Weights of a small GPT-style language model, trained from scratch on English Wikipedia: normalized queries and keys, capped logits.
Each number is 128 + 32 x the weight over its row's rms, rounded and kept within 0 to 255. Layers, rows and columns count from 0. Numbers have three digits each. The size before them is the row's rms in percent of the matrix's.

# layer 13 MLP up, 2048x512, rms 0.324, rows 763-817, columns 128-255
110:130139100072151093100134205084073153127183136170103102187149132095147111130128176050089182182131117112097123095127145123165121147124153091132179121180172124116114124157154161143132115121144076150117119138119088098104109145148112121120154116169165155141090176061113148089158093073102123123155098170118094089100089150119130093156177142091093127125160118130128129107110170101087080103101
100:128132095107136093114129127055245099111116095131172124106091096043096121153187093115094154156072142119155144187118157124108139107066153111141131106121059148119137116156103066104088108143199112133151123121169121192203132101144137093152093081139097181099107128117092153121105155100107144205151111190090073180116061163089132192165151118092158120125084162109119096145138150128091039150091
109:156153151090149149179128151154132156141112205138134166101170077116119155148105128066106127173079136169106155142184110120080132183108142066168116141164132141083110166135105158162104093163079092080129169126132139124118116137117144115148148095116135175112137169125153154070143083152110130122127093136156113089131086142144102117171081115122175128158126130085132106154115132165133111115138
119:151126154152127120157107145181155067123118155102088137085101118138147046082099158146116206096103143106160145147189130100092104117067077152086154134170124110063158058143154126171133115099145100101108133183128090137096116126212133147157151138180158062092065113143102128071136092140108098103151097138071097197119142147083119130150163075115165113149135112141170163078145093077098156129167
104:113108170102176111142115122106114134112147135118137120079138149200165146122149124074143174139180151152152129115097102148139112100098147130111127144183094177099135179146072176121114152161087168118188138129064104073167096077153081114193135120133080123103090116122105165160144172104150100124189106164176155123139097154129102113083109077146107140071112123092177136122139107172152129081114
094:101141150113055155139107166136103195236157142196163192100156148132191146174153171086161197120148122110102129124138126124134122143126089137153074077092174135126145099127073159084113144116163138164081067170145203145081098152117137095167120118114157175083127161144146111126125095109113096085113118103148150108140140121159110147139030075130118103091091094114169120133104176059140185108085
094:132116130130132101099114137142143069153079068093124116138108096097098088125138124117129090127130098114127075152127129169108101072109128189072099093131168122046119129107064176135145161116131137130100097128153141131181122149121119167138090092177084087189097103163136192175102124062172177154161159127136099092114104149104114163110117068133126090068116113133130124133149170114133113150145
109:113164084176139093168097137122165217116130173048141045073117056184100090126099086141092079154100148129128137114092101160137142103157144130122087098091155116169184120116102107120127127185177124117088131121127126074115168165131099157076147129171061080207170078142171117128130125116129127147072131166123131105055167129137142109133127087110098094141147138129119090049126042124084114141101
102:096062112179123135139128100106147105187103109106138104118116130143149155183189104190145096093127164112161169111120091160082120107120070145131116167115132172135172120106144061139135128066093151061131054158129133093148070125203114108095127145179095109154171109131139057125104142112080152147103104118094184150102100109097145154185112064097133098169150124162132157168158151082077105077125
031:089113094127137146105128109140101120126135095129090096147134129091108146147124176146170154143137108117144141063188183061129198082158156094143123156177133117131145149185111118199206102173151119174114103138096137116148144196106120116163122100180133163155165093115115083187098110118113149112177164147086169070040153121124015155125156142138137130140079117104163130168086140133069099123104
069:110094103097139171154135118127085146180089152113049161120106116085159091119154102103158125093175151148096219105112173128157127128169160108112128115170068144100133121113128109129091107154153115083143091104172155149110204124171122143169109081119157094121123117121118146093136097115088151125093144188170086156097113118141088129158094183078105124100162103124124166202101139199115130182173
110:131113116101146086157054147120064115086056108146140160093138124078154089122148173132089108151146166117129091047117133185124139132117153167137130093088111136090129157099096180128149136146160135141139086160134120203169166096168148144152165104181103178103174173138127111114122108103142117134173118119135158101150079195168101160114194160151124152095147094136141074127118144184158143107074
087:103117123117087185085138083101117072157082158116191119105132069076091095157159047171098136105043154083063147137114148143190149077137129077165184093154107065102127164133162185128118167168149156154096084145099120096076117118102122093103143185077094166129156122147125146170142161175109090117149095141132131110033077088118129119132138119118130126131074129073071163134156117084081134141135
022:184136156148207105139107127084125160126114130116094175096116135120103153117153133140143108158115184165117124105142127124150123132139146162140102101099085120140087132147135100121161112173061137138162146156149162142144151110063142176155125149138132177143120119114183064099107073099131118123151153085120092143115134080130159091165141118189094097129191154158087114124085084200135135136181
109:134088101084144143181118095116151149122137090097097164122193098082131102100134094149124143148097068122124119129121145127090155134117081116159089095103173139180082108153150109108131133102101169176199087125078187155115132118109099085154163104157041152214159105133172117081103092148117079132099107158133147092125192159100129149101130093128145117108110068098106107168177102146182064163152
103:132153164074097150163116079119093146138084121137099121157151130165128072136067142052154154116101141170101106163131137133165116151152097136141082124086110071169122137083133097129085188098191109134092177094111122112105075141149140197081109129174148103165103092178127140184122161112144134123119106104077162100120167111114166124102173149132151176163138139168104128145113149101077123152108
107:153101133143131118141158184089161165112143120174079096154096143148128094087102141099119128161131098017161116153157127142177097090132114141088124132180129150150145101142122155137111120130083097126181111105093119100133127186146199164097161108141114118141119119166176129186086132119115127066095124087138074119128174135101138076140143202158113167098144097108108150149123192131132118114161
109:142157150153178105133075145183126152159047184125133124149143121187124141120186156126132135100153107172108180089072135187080152114100157166131137081099125154144133121173162097133101069119126182145096082095171130164087133155088130144147146137123137176146118134115118079073177126135148145077132131098138171141180131111091136121092087128066114116043185143111143117146120148080137164090133
112:140165151090116132155083147151102139163091181140178111151106102087091157123166143143076140141165127071069158130101152095130167096111173164079110155173157111100141074108107080182105121145081117140093122095170126105139103115156107170077103139150078105094142106152123126119155173116079049127146110124109125153178149080147152111127102144121148157135120096131126122181104155141114170100104
094:143139131113095108105086103116103173112110107083104100113117157084113087121140002119157115100142119117131157214161162120151131110121113115107093120129185139215131153070119120118152136058138110137118128203164109105153165098211104133182100126108107215102158081126173144082100140103131107130076119069120081141097133107089110114062185178182158168133141139129097181144108124174160097120090
101:084119118175145080120040116157148132119101143160176150112134184115139114128146131091086152119101122139144064125126140103168139107153139139058093132146107149145145080124118103107181150137154176127131159183128158143150092094102128116207155097093101142106148138107134101134124166131144105125146109141113129131139208135118146105161101061207126115208185088157155106148111138190160149124083
106:134181115124070111104175101173100101161115146121128136144164121134166129079106173124131202121092146117117139073097182047158180139059153144090104129075091180136159154143168159105101104138130126109141128170094109134088089148132212123179144128119092154108162162160163122169133178141168098106120145142144106089118117101129109148091105085120184149177118142168145153117149166159131088087124
038:134075137135079121124084163154058056150107165115072126106072147181143152122148162124122124108138043133152107169154131087113107107111106144155160154111076145086115104157143122100118158117137138156136066146122149085160122203122119148119101176159130151083120178100155122109127059174121121111114147057142137137055135097099113130184106147155173154110116118124129092155143137175120114136137
100:142057097143098109172163049126109116171126132106106134172159112117203140071103089062120135147117146100055059096170156088152109108138190163115166215081112110147108146074152144101166114135079137189081163164111077125144058115155103153190107147116105122128072179121110155158102166112097083183118133123167102166143097122148129100047136139139109140163188113128121100087117096105080149158149
092:144165105150036107177186121082096101148134122140134096084126170150135136095098124087161166076061142099110109218122104152137159139144138157170143138115166124107136110115155136217142185166080158095127133097134126140072104131153116133152143153059126104082110140148107123148054138145159203115153120156125114099161127150073099163073175097126038120076137129101155141163123127186153121120127
102:138111099111152087118107173156113093164175131143143114148161150096155150171135088108184170159153153067127076113133125139078179121180151135048099145142117117136171123089174140162127117119161213152183113125154133106141145115129086183174111161164130116177104175097104094083144048153150090149170107147148233061105150116186104147163089105072137142163139115131132112170118136170090155156127
099:168133132059073108097169105164164107110106090040136136149151116093107088086123129145090124121128136106107148141137177167111126090113100108118119092091192130101075118148166166160086160138120160100075151081057196122122099144147138148105137171143044147084117077110179089173130118087064138102143164124123155124088119089113126085114085109113149155126082122121060124134152127096115138099105
099:131169110091126184083098147116120123157080126082096056154128154139142104189156168098116105174147142115103091108144138147138055118163127148080130072155145157089143123137116076138151063144172147119144057154100106079107111164150191170100065121117104115172143089101130186150099151166165121173199179168144133129141154076150142159115147112143113164147115162105094161141086085140106140120143
086:185126148095162085130122142101120088126182131070088131165070127115113157126157143129173067093140136098059128183156136143136165125169108166127152119176158159129116137150086073127107124108122131111065142146141176146127077161087131154165183132133146098150131149160154155133176120137094147065173116141120104108107125201106097070115096160206093109135155127096128140139086129139095124161070
115:140177162125147122107159163160091019127181153125134106143150107136146138130094123097141176160167145085184126128117114109110112134173110149099130095106131135195115130121141168099192154160156127163156074114094145089181145142144133080147146141127128126152140130170118091109064165114140120153135120157140099112120168081144137082169092142145158092132175113170148123115179187103128147194104
105:123143135109169117139151120086098127144106148130155133153155100113129160183133157106097152158096121148080160110130085059094144151104141091128119143116141118137093162077169131092169130161131119131137111152106122133112174163153091156098183106115107093120197166193162141058174122154155085119134139136116150185117103079125117122170123112077133165116101132079180122114141131126116119130154
098:175132125162133110124159077124152119121164122181107082108118135151101156118140130101114130107168139071170147184150121109196145103097145075118121154138087142128086182162162150123098146144126132133141158105113204111120125112129159071106102087125116149074132191131138079162095137095154122103124164172128122113080165143140116193059200136115175136149178131126144116140061161117144122114179
094:091127141132162226156152134113095160134112154137099136123136148082111148094105166172108169162157177147165144123037143136104134105122122156178102134157128134136163150115096094144126158139119096145122142176168084117144155095081118121120119057139155112113123097129108152125109093103128123124116132138117159097140089157150166079083188103090201127146159106129157050195164113132101087132161
101:205101125133141057130070140140163104140104185116128048046127086194130149134146099135141158053160107131106126148133173134105117154122142174098186146112118107131110130077125124156168122143190105102120073120106112205140131110107129114085143113083129092173103127160157108150155163131136101212140121137124123170141080077104126137150146160125107111116174092105090139158097015097120109193178
110:127132184140112068127139179101146110158088137154211141120124058130092162070109159132156163109135205141088154177093163157144172185169136197136143190116070184082084145135125094139110101173144138167151089120088111148112109169152129048114174155122108143087146097182160111153110169142146152110137123079115109169091177136093140121100129166141108142105144096114120127081160160126133175169134
105:110129124114080080098111130127099141140101151142099141150105144130110128109107180146124140148155135103180109102161149065175159108122144103113120079122097168148136133129075122178115161103101095134118132148066139157146168127110119138154181147133171141180151116193083140180138065164168160138162176078132112118087124098106109144121104102157141129136133087116175144158153101113122135125096
091:132113140095110169100204152184120154139050118138117122151104155194125169162138137122135158029120151144108093139138028106091147086145091128154057126122155177112143117090124141166105156070173124167125127135180197175127084171076147108165095106145148123075158126103163150109117097120102124187113066111138162117158145158147139098121075110158110072074179120115149067134128129160197142121096
091:098137120099169066172157165139104132132089160116068103154116115113155174121150177134075090109078172135098093130124095123208175110125116086113113122097123101111129125101101125107160101152153189185147142174126127105151218107146158112133156105215159085068146116109163116148098160102146113163111146131153081152123140107115131102153114085071084154117106086137146104130100144103115170127127
083:130101150120104106169133162183091164101100133185160174163125141114162121164101126158157099145200100108156121122102163125137134072125072091099123111132095152126132115159123201102132096122090118139136083160115146138112147118084142157095149115193155105127135135132172158111122175118177137169129131155154155172087180176123128107108058145123136110176094136085148132184103177114098148153193
101:137097086172185129167109178142185150118148134169130178131120086132101062136116098125092113154129100192120134072095063134142135071152110124096110192099142138118128079158154122133111166108152129138158116182219186119153115169112106119112121089162116133064092151135120154122140133112104124139085143148086082191124091071123138099110073134173092169159104138120121151140146100113153150140167
110:190194189109094114133172114099159106155109142141150116113103153144111084122112076091141137094176168152116107156134151124112133130147064154121080141110096094096117113099172130102078122091172108114105161147124164135143146144135104150130085135184089113126081112086161160115154093133109107108108146112139085143101127140136160112126098086183105105129101123135145173156114133198191102137073
094:128112081124106130133134171138104097140152099184126137132145065105177100115071175205190092150143179114219152121152152049118095080169131136062148136119116127066096152144136101124066155080124199130121167135172093066161113145120205173149157148125076134113111112176153134157154137159189140152126183144138153105120128157079139080138143114130141141082125141083168088089116207138144107083142
106:076165106122000165128141073149123064104122114123138138124104158152168126102110117127153081100146170136116113117159149118150163174148111177135117162126124175147128159086129020138104102146099104113145132088152085115138060083170106120105182196120142093095088102077102123069155102137126099148120084075114142114098108124138129015141151106129161172111149133222092143100116113076107117154143
075:154121094044151155147049041141111051127152143154142096105176135166139054134129121109140110123124136161133098097130137086097091166125200094114167156159144109067138132135104055164123124151139118120147067133142149099135139112178169121161107106104144109122114104088133093105124119165181119139206102152167213155085053095115094120061088119132119169143186098157092083114129118146165152120147
103:105090138095121153115107161196131142182152160107146090167212202157134126078093144139062139106113184092158103162098112131120084141165120148085128133114097119119150128103141121070201152134132113124123149155128138116141123096126157117146129112104072150146167150172132090116112050144129110065123146159111141147089153083086090119141152170135118079166134127159143134116102168170139121057128
116:098133152132106069129102117147140107141167100113183152121180149122114083091159170114105141107069059156151086112150094162186116142143086090118119156119131168195111108161138092119104170083130102125110128137152117087092109130128100112090233071146107156129140103127106144194074214139074145160059115136145158090123105093126133103086092145149140165120122066080088181154090161192137102088116
045:160143123090137117123126139123180108143163175125151108146136121138120077158137164112123177066105108164139171118122134127154083150168157093093105169117092187152110096144135200121099149088127128097139131142132073137105182164161112113155188110138063082152125133136128133099108115118163111113098141112150170129131112111144033130068067096119132132180152185181171197147135141151123097108063
103:098080128080116113130110079061083098126074023137108112199126127091107129119104156160117171163140135144152105091098106163188132153140102152078136159136141167123153148087151154151182139129131169180156147149106105119098149143131219123093132144128137118094131096159074154049106083158144137102158140122136194141128085078122140158103157096105098100124137147165157110104103094149118185152182
099:118114161125094094114118169142119141179081087150129146106139171146216107135179141115152198154129150154075108128064126191058081128071219181151131178114113189131108134166168158136142104107137132119135139088107131087146115166141130168087113138189132132120095170138146097068076142147083097169162133164088118133109109074123125099131164114114120170131207154162113156144183138147172136161145
108:165149125146156162095113142167129142152165085087144137062121116128109124078108193116136136097158149081124098172125184109158128146124164148133117190099095088127106141161069158141099140123179164074129169106085168103090068103093077080164140130135112111094172140130093089157162133097142115116105135132092087133120184077192144127119149138153140125198089132073113125119141105092159130073123
115:131131129181101087127122148100131120132137101083166139072184197130149139146127044131103093082135161155165093160190095143124099123068109150071130168102165105166124137129138123070107151136105124095142181107135130138129162111104123149118074085120122092117116144196112078085177090137130130144123091105084079188098085115142159167093163116116087141097120103153108104188130125159103142168119
093:110183102096059136124138114094109142091117143108146128126127085095083144120090177129168117105096199091155096103200110107116111102110067106200096211131085118130094108131170119173120092135102125117133209157085145091158103130130122062149124106147121163143153165099064122165179107154148124141123186139135104128188131184080114135184146114122135117157108109158158201105147103128099054144098
101:110152149156136135176133135118096137178099119126118131161126159126117139119097166161058100126143107131176139099107116163095128100174155100103189120168140087143129172154074143079062139075121101098037151111148187118152147136064061122148134100148113121121105149115136113174156150123162161127123124176138172160082182132136157183111178122062115169173137099105079148135101102152146119096108
102:212110157069174131129105086118108100120115073123099102102087160059120199152143148070150167166098102172201133140143132088127159150143099155130127117132130134101135120100114154133126184113111154105124107128121046169158079140099127127132124143113128155073086122149121096139123080093141119142179131159144155116132161109145113154145084160133092111136090102119117139123119094086116142110158
087:158124076184128107160056075161155118120178157071091126145079110100089089119149170117134128113122153087142108128126206102134138129121124107151081093168104148090134130152144114145170093111140105114135149207178129101065148106135131133094142117176173103099096117155167098059072131132121148180138109119144081152087123060104135143109080154151153069196115165083098057106128142166075183096119
# layer 13 MLP down (transposed), 2048x512, rms 0.0578, rows 763-816, columns 128-255
100:186114123115158170140104152118117075140153164141121163098093155134122160152094125125148157157127078175096181122044090138162154140148067165084202157107145158117118128123154165127132151091175130084124118111128139100062132156156127134098123111123149135111120098125066145133135123054132118113182076129183152173114143115096114068182142150127149128165145106096099175128155153162116111145114
101:149165169158107094158103089124101120106109143156129171120104046171137161134079131149125220115116125164133182195084115137171128118123125136094127103191129100110178117165134109068113109114135057122134071117190075139072107090150180100062101179105039116198110081134112157095114125092071149180130105135159055188116157114117155174116124174079139116108122182163121108137108158146132173108115
111:133159114090132134166156106156139068153086167109134140110135096145106133134082112097113103126154161187182156127126138118128140097059154119170114116102101127116087196108126146104157116099107100120180146154119095194143174111149124117114148115120165101154110186054122170104070127133163062155083163218198092141123074106142087099128161101154157192133082118078124086150133100102137093149183
116:108098125154144092139112114174122099092122085156188164172169114143161116050120062134139070114118168113159157092064099157118167139071117106086130155166087128115120090115116104160116128104144119065108137145133129127152152150130100138057128125084097077112058133139150156104123109118105159172076116147134092107153048133061171089109175087128131094215120118119127163092120106104120142075100
093:099119160142115116195149132136093117106159158195042120178152109140119141141196130145147127172133153141150104109171064068121083110095139090135121205142131154073104144193144125076120175128138133164161095155085073126065111078084125099127100126095091156155120130145118112119137121074138121107121120116142167149086132138091146100105131174144111121119107123146116080169125222127119112101121
096:089145134114087170147085125139094146096114124125119113082085105116155159041157101180137131180098065133111124132155134085119127197153135126129172115121128148155102062125130113115115144114105148124129118116179137128134120150132135132095075182222151138116169111126128172201142108115076117133138126175129098093095152109067013100138079108144157145139148095142090187052184151107084074166181
104:090196117125165204115087200205112180094077091168129082120063122107106074099109126109151155126153141082217114139128158147131086123144096180172099112192121165130110109174144110152117165162084113134106132141153150116098171139146132155092091130139092166141160142109113122190123165157133135095103101117105093135171141177185090156135121157149157118148127127081130203119167110090138124160193
097:126067125168119082136087140165147178112154091123195151189158122119094133120240143109096169156089105118201125109188090142120076088192123108135113139106160110131127078148144139125102146147180116088132132136136142114111098154100172122085157100148101115075085136133097113111131170134123101102123190155022110123119097137157092126164098125067134164084115130070187083122139125149123144128112
111:126141133066102144157165151135097117147102136155135143175119121139089157125078117106102096115146114105137119138111095172142115120127134094084065187154155071095151077133168108055126072119149138144055169106099187081080121121152136120189109100107090165131123125092118130107137166133145098144092081057146143125112067147178096127138148139136119137145128106165093166071160141125140126163101
038:135110085130118146100128135161113097126109106082084128121124090117136116106124115095111170100092126129173140111152137122171191130115171170149098129145131089136129150129127132135137087141144180070127135132123122125173132116109096109113138126131088119112113122152150134138131069136132129112130148154149154126127114124135255168151120146146148136097144127118101085145189145120151095147105
084:177113092091172204144120142147128111141113148105106171147149122145178109099137116166057104104065115160108171150116096140165100109142151138130133122123112204097131084150148126161100125084196141131113105134090046136102093192112119083170193091126145090093133172128140123116152151107124179117103141119160122111104129115148255124131119099109164141106182080100092125144154081104173105190124
116:144172134107080126135161155107125101083101145139131147157151196151184107178166132149145085092200134108181181117134151132107098118121124188149082128143147100133068147090122092155112135194142066140146126157153120149090102110097154157136132076152144124097129128101138070185127139193095106199171182129166154085116086107130201117107097129111097086198119108131195115095033148111196127167172
104:162107156138144170166101124146184147175139176134150192128170160180150130153159087075081133093180158129140096097121107100113182091128138159108166144122086066121080134138173142104125152132101181110142113142176110060155113127153123122143220140144151122119146124108142128077107063105114097124130075146118093160094068141136127159106097121075161109127110097149127110199148070148141060180080
024:147054145115134167078107052162083097179097131155133137123122119142118103174147124228135056125108159160092106079164109160171139149123102192096126126120185110096098146126112058073127102101122166093147073087107150107106111121125118124127117124091155108140117161150082062135180144166123120102102109099120092134097189126197135095142114168152162122111146105098102160131189171200166116116145
099:096089172099064139118125105112118127138132107149084124062141107190049073138120175136151118103127124139142081121144208106098126136085095090176118101179172103116189140088092062130105121210126140140137099126127109123202130168135179201109138120148097125104176114128129089186133108105111085093111157075117179123122132146193099142102083086130122087111156132109114068124152119132142120107142
094:118125120127166170141115125172155079129078128182208104156081089165140097136085135176116095149122166099110132124175192107122164128088094074168097144104121152123159106128086125133169168101165156160127117116075138128149093167103117138186122147076180120072068160187138112100122129098126132164101127103134108129100159141162122148106118116103097198146073174088209103145138132114155151109143
100:154051192140110108139102134193129121153105177110093138112133117138077162093141173126118098122188139148160141134139134126094096125163117146159076130187137106163155146109154131112084117119119088139181148123144080081122085129124144103068096094079126049139169144168142102115126177169129111087186101127127084136082130127150159203135143092152122169152097198143092129115164121106092037087131
119:114119107112160111112119137121102114173059159150147055171130117217211083107157148137150121119146148137102185134106129114102081064098191130103126117139127128164176152139114134155161079123080084112026093122108136171074058154106097184067107120135111129136155127118096149085085158110095100134097104101093151107128104157130079134122098104063111096090100066115121143147155098091129104146105
091:142142130090095066098153096137117128119157127153165128124174095101049146108142075116135060127125162129204115137118142081105112147186140134145127099109093049179069146063088120162145171154194097090137119151123079072157092137141128165114125113114152096090151184128136069115175159120130081149091147128132066077097134104135132167071135137149157193124141111083121141186140134157106163141152
097:159143129140125138093106083111122083148120131127117081143080139103085093051127109106147045093068147156142183195146090106147103162120113130205149091099117102107129130103143108174143121097155080144170068148135061085126085148111150147143102100144064124109143152154054142084172116149083119107149199095111105108144156113096074130118127112130138105138105182163148081122133099102166119155181
100:113123172104173078102098143107090194088081112098122119165104167190069081143112098154110092087126141199093057116100161112125100162080111098103055165096091134097124124125131098164156147085070170138135141114149148175127137167110136187121131136150085104140176081131093165094233063130141103088134110158157101050107142126142109112125116049151136091097127117128154086071139156126105070169103
104:147136155115126123101105165126142071125137152095155105209057088106106117171130117130124129176165141142107179171101135128193111109082093140143083201115137150129152150170150159130157109161141152220106156119147134110111069105130143099129146124104102117120139060197111154191141177100074070184145151170089098110099119076190130129110067150140179137120137139150158109095149154102118127090143
056:153100130115140145115120153120091077124117154081096106115091125161187118132142128101107150128135077153131143077118115092153154156125119161150151104160103124134118125122149110143150113148096157109124146127107135144149151142107137113083126128147098197125166123133146118177122105105104142135122136130144146220132102128106255143144092115074156122111185104140130134113138090128120123078153
092:168079165102120142119150182182135146137090102097115178109121101157116095130134128108155133105128125109105130110126158098138131088180135158149124149113133102111135173060099145189163127118134084172107118105146205197120054182127113147070136117090111176143152152125120114071197146152105104127132103118169121142170195140135094076102080199125120159153190144100111134071100104145121145109106
103:187163165101158131188156137077113137095119143157118157125187132123118074062084170168177150076179109110096114101113162169165113139145146139163132159078167090149133161133194135165213135091134078160112133098127100131087160168126182155152123156116155102170136125147180097098163063161125142174146127104116156115118153092146255098102148163181129136124127184135177145147168130148132092162072
112:088163083150085126088126178119103133145134110146107139175113170090127191186200121123072094191136148165171090132111116102043122082144184157132156142150116132090099138135164084172092111120067145164123159151048121109022062190148155128127103123103177179153123164101123141140137103124089178139126078097116153092070184122157162157142097157153125085151118135126095143127136091126148146142218
098:123092142105167072176202115168169037161136207067122115114136103144201126107121099151109095128171130133150097154084106111152141108080158114134159081101121160100129133149167188155121129136159097118136087104098079116137051165142140067174131145189142142133122084109112163105076122145107121130140075100130170136192167084114057141131168121155144114115137130145142089163097070064116174094150
109:122126142113113118165092071127129155081064119168086155145179111111168142154134096058136085157144090134154106096050108183085161155128129109118128115141132182112111111150154149108113132120087150108133104138135094161160075116098133146153161109108095181147097098160168146129108119149133171186118049127119140163128224133137131124066119132126097142120150153177122128139166085155121088153137
103:099109174156167142147144092098096156097134143155118134120037116117171147098076123149133086134119050071045124085141174116121122166120121095153085155151144066151127144147131127130173129116132121165142150111094139195145110110064190146217116156102058101152185100176097099136117085106116124129113127100124145153130150097101129123152142179047158184120114152123127113190135140093111117146114
098:115156148115154137155200135189159134190154176093137091131142146120108165151149117055129137126176123180114110080144073073164050127193128095130132118143112108109089080098101078133205083128142126147153117137105104199129108163175150144088133163131154068123133090122130094151172159162162148132125153098151100107078106154093117128163122143148127144074113073125130140161126167184113125075050
109:145133067083157187137099082111160115124129150169128153164106119094163148104133106097133089152106100102120150156102140140138129114137142116190120136104172097157087155126084134098124110151194167102182170101076120063083158104138115117087105150101096097169123140084147139106072097128066118146157094095177180153127170133212078111125070120134152178147156099113113150168110167082171109162166
090:107117073140083105146197056133066174152125153156145116104156141050114143169172124119135089126144089092047146087048143156179124076103122138124140127098158103187085147081157125081113105188107155103171131128099112139077098151078127187129122121045142168133135177117076153135082126192144215098126113091101157124162130192096157166086157144150157141081165201146042072110143092122142112144057
118:153124155123086048138162157108161096141169152133111133179096083162091084167125090125152114148094115154046100179214126135123113131137113117099107127130151138079100094167169161069134094115101203108154111068113118117115104158122098124121133158131094163111147144106125090106164127174173120105124138122165115126134148101098085151131115171111085121045116135143083146103107124138129180165062
094:194167114122099101127160143163127199185093133143142111129093169188153107085146147095180095120136147140099100163120136106110130133102157107141149135164156104078193123067192151147142077188148126103159168164202049151115157133166083108107137100142109082147114060088055158140179152114142138128114105133071145130152082113099175155094249095157141071145147071105145134151102114129106111157107
093:093177147091160140166168198111160156186088078146201041117153078098112170127099191086134078105179147165139112151119205178169133070187131185123154162109097187137085103092141121075100089139127161147135128123126162130118146114160111101091161155122095119177151163135131129120107139178088076120121136094155143175141111125174107106091096103093125140162154107100078087092209171108179066151063
101:151136104138150131135096140131121079135084174079124093187127103157124095182085071158114165143094102132150091117095184092113102125119116116120104097052107094146129148117153102146143141131133114168101152089102131106178133123109066161066163082086127114157096152180080062161123122230112115168141138153115096145129152063143095087128054141138132121127116129089201081110153171126157081119142
102:099170075153157097088112077167095106099199106156087093107148102102064178098133116112133126213110107166146090131077135133167091146068102101118132169140139131142082156107084111134143087144115087136133096077098099098105077094105148136177126126077109093140128130168120110195103114177187115146125159103121143139128186161096173111114162131136142115171139174166126124097060169065087144121135
095:125102112121136143152157108148142184092118093102108056093141131147167180141135126141127117180101097133143127145128093193124055094120159106109114150126137133113123112121131067107134114055105180130168161131155155165164158132100155102171158136142103080142168127175145120153116102103144140118176125081162073164171098117094229152121161138141142123126118109105124162137095108085143183141160
076:109119108120128073095110146172158145172122062034088160095168061137131134130157148152090108115171105113149171120092109100152106078138137093102168162152102077111120081085102143091185122126120183101103120114105115123104101153091136124058114159125159123132097056149141153142099135103197085149122126136130165112143125129115255166133119093107153090122092135087055107213104167083113181104154
095:165100140188067108099135087101184102139170155195113173091124064141084104177141151167135132102117113165177071129164125132084142117090077147173101121095122143151112107126090122148064108098137114087135101177155127076128108153156072050122149159097108184116136162088077114154156146097106091141104115088184060109128141089143078099141115126164108146167131135137137083102076159170126156126156
100:153131133188122132198188124105115184132162128115109167158064153189036103120189092172160141150178108104169164112163169141180165129161140133091108162138120088064138140079187128122159130101191146143123160164127126128127124196100122125131110148146150118140156165125147147104131112120098155091161178106196094147164119094128177093096126082148127144103092091201081102143148187106179139172107
089:107157070101187146142145185109124134123131124088185148121154111125147149119070128189121122180159133070163163147137201056131102166135117151089103099145175116126095077148083082104080171127067113171133121143127107166151160106090144177099135105130130143158182120131153124125181095145165175091140118181126144167142111122140025107119132117090129109120170153121167127072069132122087132127148
094:137193107128100107133128132099137179155114120144112106093178129120110078120133153112102091185138184164116120203154116169131146083136132163130134158090082136144185211111052141171093112129157123085119150080135156112182163082140105173099137114140131141078091139180103129099185147175085122082118199117173166134163141138194118147128137126117144168115119148106168123110191130149104122210127
079:095141127118106087096095116117102147126148095106116101152170151174153126094124089163077120101114118133186162155112123141108127126162142153131121113139050097160153074102125138115119104121153127148169137144156113138134184115129204150121093083084066119156137119069138130161128139143007104148120224172118175140116112097213220111111091136163106098126111146094100070082061095086141073126094
091:146124153138110141108108107094126177168092128120095173160171167158141134110095163140124089114120122071105123154082137103108101115139156152143140151186100142163210105106076164128156135098078085139160103090119096116137124122127131178106121175075083188072088162149104091095158123124104146076154119135136087129130085082080090148189127181172147134123105135125172111141138108090124088163143
094:086170152142112170174148074134091148176147120161136153117143136113056173118124119114137118144102133174152124141100110110141094156083086113125111172101091152100133133128122119110183053173130121146106095124107088126118053086142190116138097152101141121145033156133096133107174129117127089110127160104146187144118175136144216090106161139169055171081094170125114123091136133091114094079130
062:164154100101121112106137140118135099158149106087131143113160144132207116135106114148150088097121098161137156161126113128146130139130162125128110141130094160163156118127158114117113138100150127102147145133113124090149175121117121129151147122145081159142151104164141145134119106197106130130180173134105112126170136139129255119111105102167125104136150130117140133114139115116137138148114
096:157156093160139116183102171128113131107108155110085148094130137095155171116124099124155134126136060087139082155095117132053108151168138154122106094123177179137183176153135098126090139137151108157131159103191129081095125080084170102159142131128111119132159118115137100096091132147127082078154073129221114135126137112126137091184165140185137106144134194138119101174127133079139121131052
116:196098142130127105075137106123162093128112081148155134164141133086180119098109135145065070123083156108117112225136137143097126123099130080131125151199094158132127121152116129183123085098111134069135140112075098127137168137113121037090099108113080149137132131109108120170114116163115090142113144107111103104135145066198082108149128113085133150124148084082159113127164152106141114170166
097:104112140149155163109117129129118199147134120126190084130108075173087151124115170126193039125140156186098100107107121134158125123118116118198077103103080093151082097156126170132133150112149154129098119107108117145089099176108116150160172084132109095099144157100138151096136142148107096168093108081112169116145123124173000117160122090136188101175134119113141118133170127130066117119109
102:092114184132170100115132150149124124091146089135118114088184128114110132172198117120133104081138139129128102146127149083151092132084143151174145120093119093166100119185168083068071048124085117180118159066110081103088152090112131111087150112226137112104146094098130132100110055156137122153146129101177205174114191162079122133131111104071133147165157122140125105105146175068138116085183
091:135138156148191118148123088125110206119083091107090156143163084076132161091084153119139128115148165130125106166074104113086176203131100137148058105097120146102140087109141141108112137127105133175158166112137111107134119149163115119109098127111128144168119152140070095133158196157092097154146127116117113108154110164101168133150174135119150098139082161146115172189125088117162140170109
112:165132092122153101144138153134168178067140176116104137112086132104101138076129135131128109124067134139166134069105094118147107157180134111160145144142121144056133159096202093102109138132127149066080115080123140157160143161125095093091068179122118158091140080157104167066195141094148119118057195123138114139131140090153087128098140124131065066143065143137087121153118159215149106136107
101:135105150135091119170083119127129052081127102144142133175107135103110122052100128179084122162128138120201172168169153081075137118163140139094106132167134082161118094072086125139082138107096118074094111159148086150125153158128137131101102075090156122105109129117118117176153065124132129091147109164097162117135131091137017104149117123138105101126094158066089123116191107027063135116094